{
  "parallel_block": false,
  "init_std_o": 0.00407,
  "init_std_down": 0.00204,
  "optimizer": "adamw",
  "beta1": 0.95,
  "beta2": 0.99,
  "warmup_steps": 408,
  "schedule": "wsd",
  "final_lr_fraction": 0.0,
  "seq_len": 512
}
Each number is 500 + 25 x the weight over its row's rms, rounded and kept within 0 to 999. Layers, rows and columns count from 0. Numbers have three digits each. The size before them is the row's rms in percent of the matrix's.

# layer 3 MLP down (transposed), 768x192, rms 0.0301, rows 411-418, columns 0-191
048:513512479515500530499495523462504570493511492495503517463539500536513477494537466493492499493472525523487481505501498504496472499489517517514497491503528459503484535489471502491528507473503548513471521491479444523480475476514515495526494500530500551527522500466484487462458450511503495536507511484494505489463486498503512501468523542471552436466522515517547501514521540541521534538508500508451471474490448494467457493464502495545503522505477478537516515482493461528474491470487447456536496517528515504506493501469489480499505455503494485488451501486525522535532484503501554539
032:473532496501491499489530477510483501500496505465484506498527510523492470480478511538469548498512503480517490478538480519601514491567537518480519521453513515503508469506505503472499538492512502474478513511552510538492454485515478476515490504493489533480443524498462516442463465511500450467496500515494538494467505467463497501488430514481498504501492522480504506475542479525524468495500500455509481480512494508460539498504495510525514462492524510470517489503497464523493505502497521492516525502544486483516510524514515536500493527520551497509503483427520549462483463494500525504
012:495499490534506520450488451495512516495497510471542506578507544477475501483468477509501521504508533452506486497530502508489488507524486534450511515485460510498475485476499498493507488489547469493489454495490486501510460518473537496487492478511511514537505506514515514508476456441512463519511513494472491559504492515472500484528509513500470531497500509477504484509497490485532495520514493517487469492514499503548519519488532508483515524492484503521489490502472478501419514416520533505517475563520534550508507530501495495550509514512512498490510492460513550520499462493496420535
024:513512467506496498508529517493508507476509484520511514512474516506508507524478503541529509483517505527480441491517524462512477479515494487498536570498527497527499522505436525462497479493484448457539504518510484504515546484519457517490512500534526488479474509473480505499492494495505465495466524532485483534484460522531477554487506462494525414474490531502497475491490519512494496489501503475515497511509484478489532472499476528536525520473517536489504496542517480470477526493510440512524508514426491490451497545476518463451516531527514468498537535492522514489499498473539503540
052:500547463529485496481492510467504493506457500503502458574538493506483501445498476517491526477515521480496506501484511498462508513542500481460445519504511487534522481537494505492515487506521526496445534492485521522480500488467527518509468494505493505489537509518503541514553509495456517517508521467481503520496508486487503504499477491481495531477503488476514520486520462516509466509481475500531505498533488469550520496472510459473517457542513501512487455453511498546470509427469539519514502555552552519535487504496530481515480508478463507435503500499528490493524503511519450511
055:489515505481482520473523486496489481497468488530458522545509489481498463482481499476495468499533514499491506544504514479514528552487496564462478505518473526466494453496512510486437527500518447496541492528486518467477464498494488491521500472546494487522540519487469518525475493480470486536494519473469520532507530506498497494510481529459572551517442509515508514525504502556461501447475482498516491501514481505482514519484571539476479515510482468524497497477498493513480529438507482514499506514483497524517517520456494497504463539483459496485503515518491468530525522495512504520
044:513502481493499533529485486469477475530519516525456516530544474470468513468509508472493475479499481502491438510513501507509457476501477477545467500502539462536492534469504522532517479499467470521531529467509541469492521503513523477518478504491537524470528464490452539471473523483503477518522531488516476525496534530536530494490517532527519436516538497536488488523474467508485504504519460538505466497509530524497501494496519462492502485514487471530472494451513490528466472474534463527492507529518539522471485485510533463496494544534468526518485535525524518514506481508474467537
036:477530562469474512495542468485496438487529488479477535568510508475499488461515518515520470507518510527510529525494511495471510513476500479457462492522505491472498527457499495520515508476475457512545501513502530483511543520476475519495486521499530477489496457507519500494509511477476528503548497486485484525519478482506538504473508519536495444505468470501482491511520512478482505481509472493475515518524514521505477510496558473529536486479507471483457470451483515536446490493520495521482506537461532494521466517473460491528507488516498522506465516539518486536520549485470452555
# layer 3 MLP up, 768x192, rms 0.0353, rows 412-418, columns 0-191
043:503515457478506478549497507492512476488527526535472511492471498490497509527481543510527515499492516494451498511523489516467451478462465444488507494520465488494471515493474492520485497510519488496513519489477497508539490514493498482531530492499522448482475489524515483497496539460529497424488518498496458527545497515501511517458505489498512551509510526509491505510478516466509486442536504511511557483506508515523473488505490464512470517447443520485457474517504515530540508527506446491516533503478492518472490468511510458462505449515488517558521513527510484493497425498535494489
026:478467485502481456548499495495528463501514526511462447477465509499470517536522577495500494489457521517489503444479471542479483515494466455532520522526527509472508523480499522510517471526494493512500512503498510491509514481546471521508536494475528494513508502518512546459541509454506505501503544475518447498523473559522526507493495488508470513480493497512481476536455507442486527435497551531492517470481526504493466453479491492476465480548507505484454523510508467523492492529531468492518509476516502474533479500475486502506532483515492514500521502503477478489500463491525516497
039:501502476475501464548501535501522475510498516526514505500470540486473531571542546432513540489501478493453515514527494504484465495470468491515526494537482490453470507474491509548525497507506497490490464494517486477517490532498458455519531493482499484481507491495522487521486551511506527449486481516512478503528506487495499509492524502524500519510481498444463477495469541481495470471496574548529553477456537499492484504512471453505491507490448521523526531513527531500507506525496462488499499468486469486488462468516488507482530505512499503545501500532482500522487451478510481502
061:474478512464477481547482501514535497507523480523518510492448491499495478561504534521514509496471491531491500527480484521476492463490506480495538457514480539477545475497503536525471510487542483501526458501492454504481499550470457495483540519488524459499505492496500492498527535493533491500491453518505501514535530517530520544474507449551517558496486510500491497465483538511518490466491528474531519524474512494493474499537440527496459494492478487525496506519481515506520515512530460500504514505480472481461432445494492489492497508521484512524531515526503514501485463561523478472
053:485470521471483442535457490536502512461496490514500538499469494520495517515481521515556483504468446496470462514532482529502459500493472449503521488493442507502471534468515494541457508548503488490483486503506509468493533486492444503539531494476479474511514477505483503558526515476532523476487502488506486503528498493525534479518522476486484567488505497488489536460472486488525499457514499506529517487473536460495495491551461509533528530445481481517508557487483513514500462488480486484491527473477512521482493518521483494459532480502529491545463517505481520494488484504508501466
038:470496467476481477577469459511512515460533471525521507496468495514522464522506524487507506521488523519504500469475510501437503498512515451501534495506475514502527514467499505487497502507508491482508549485542466501499485530465500489513511513482518485510528497509483488495530550508517501492489488483494480494507523530533529540482553485509505543483476503472466504479467515439539507448520532532514537476485477514515474493508460491488473502508505527489514463505494492497517543556488458491485543478469487511439443470499504497488530481523479474559486511496533511559469465491515473494
053:495467486464466450551486514503494517476506473511502473479449470495470521523513543509510514482483482502482491537504499475466469496495500441508531488510468502538487510445510550481496473501500474456503494468475483486529483523461484509490544496470473469500526520499497487515508515512531533519493475480504450505534519532513532501541521498513480542556468510483493460476491523494539489455481533513487557471481500514521517492526454486475501509503453552487510509503517551526539481525471498516470475496488469492474440470497511468490489505520499483548476520479508507512483469531496505476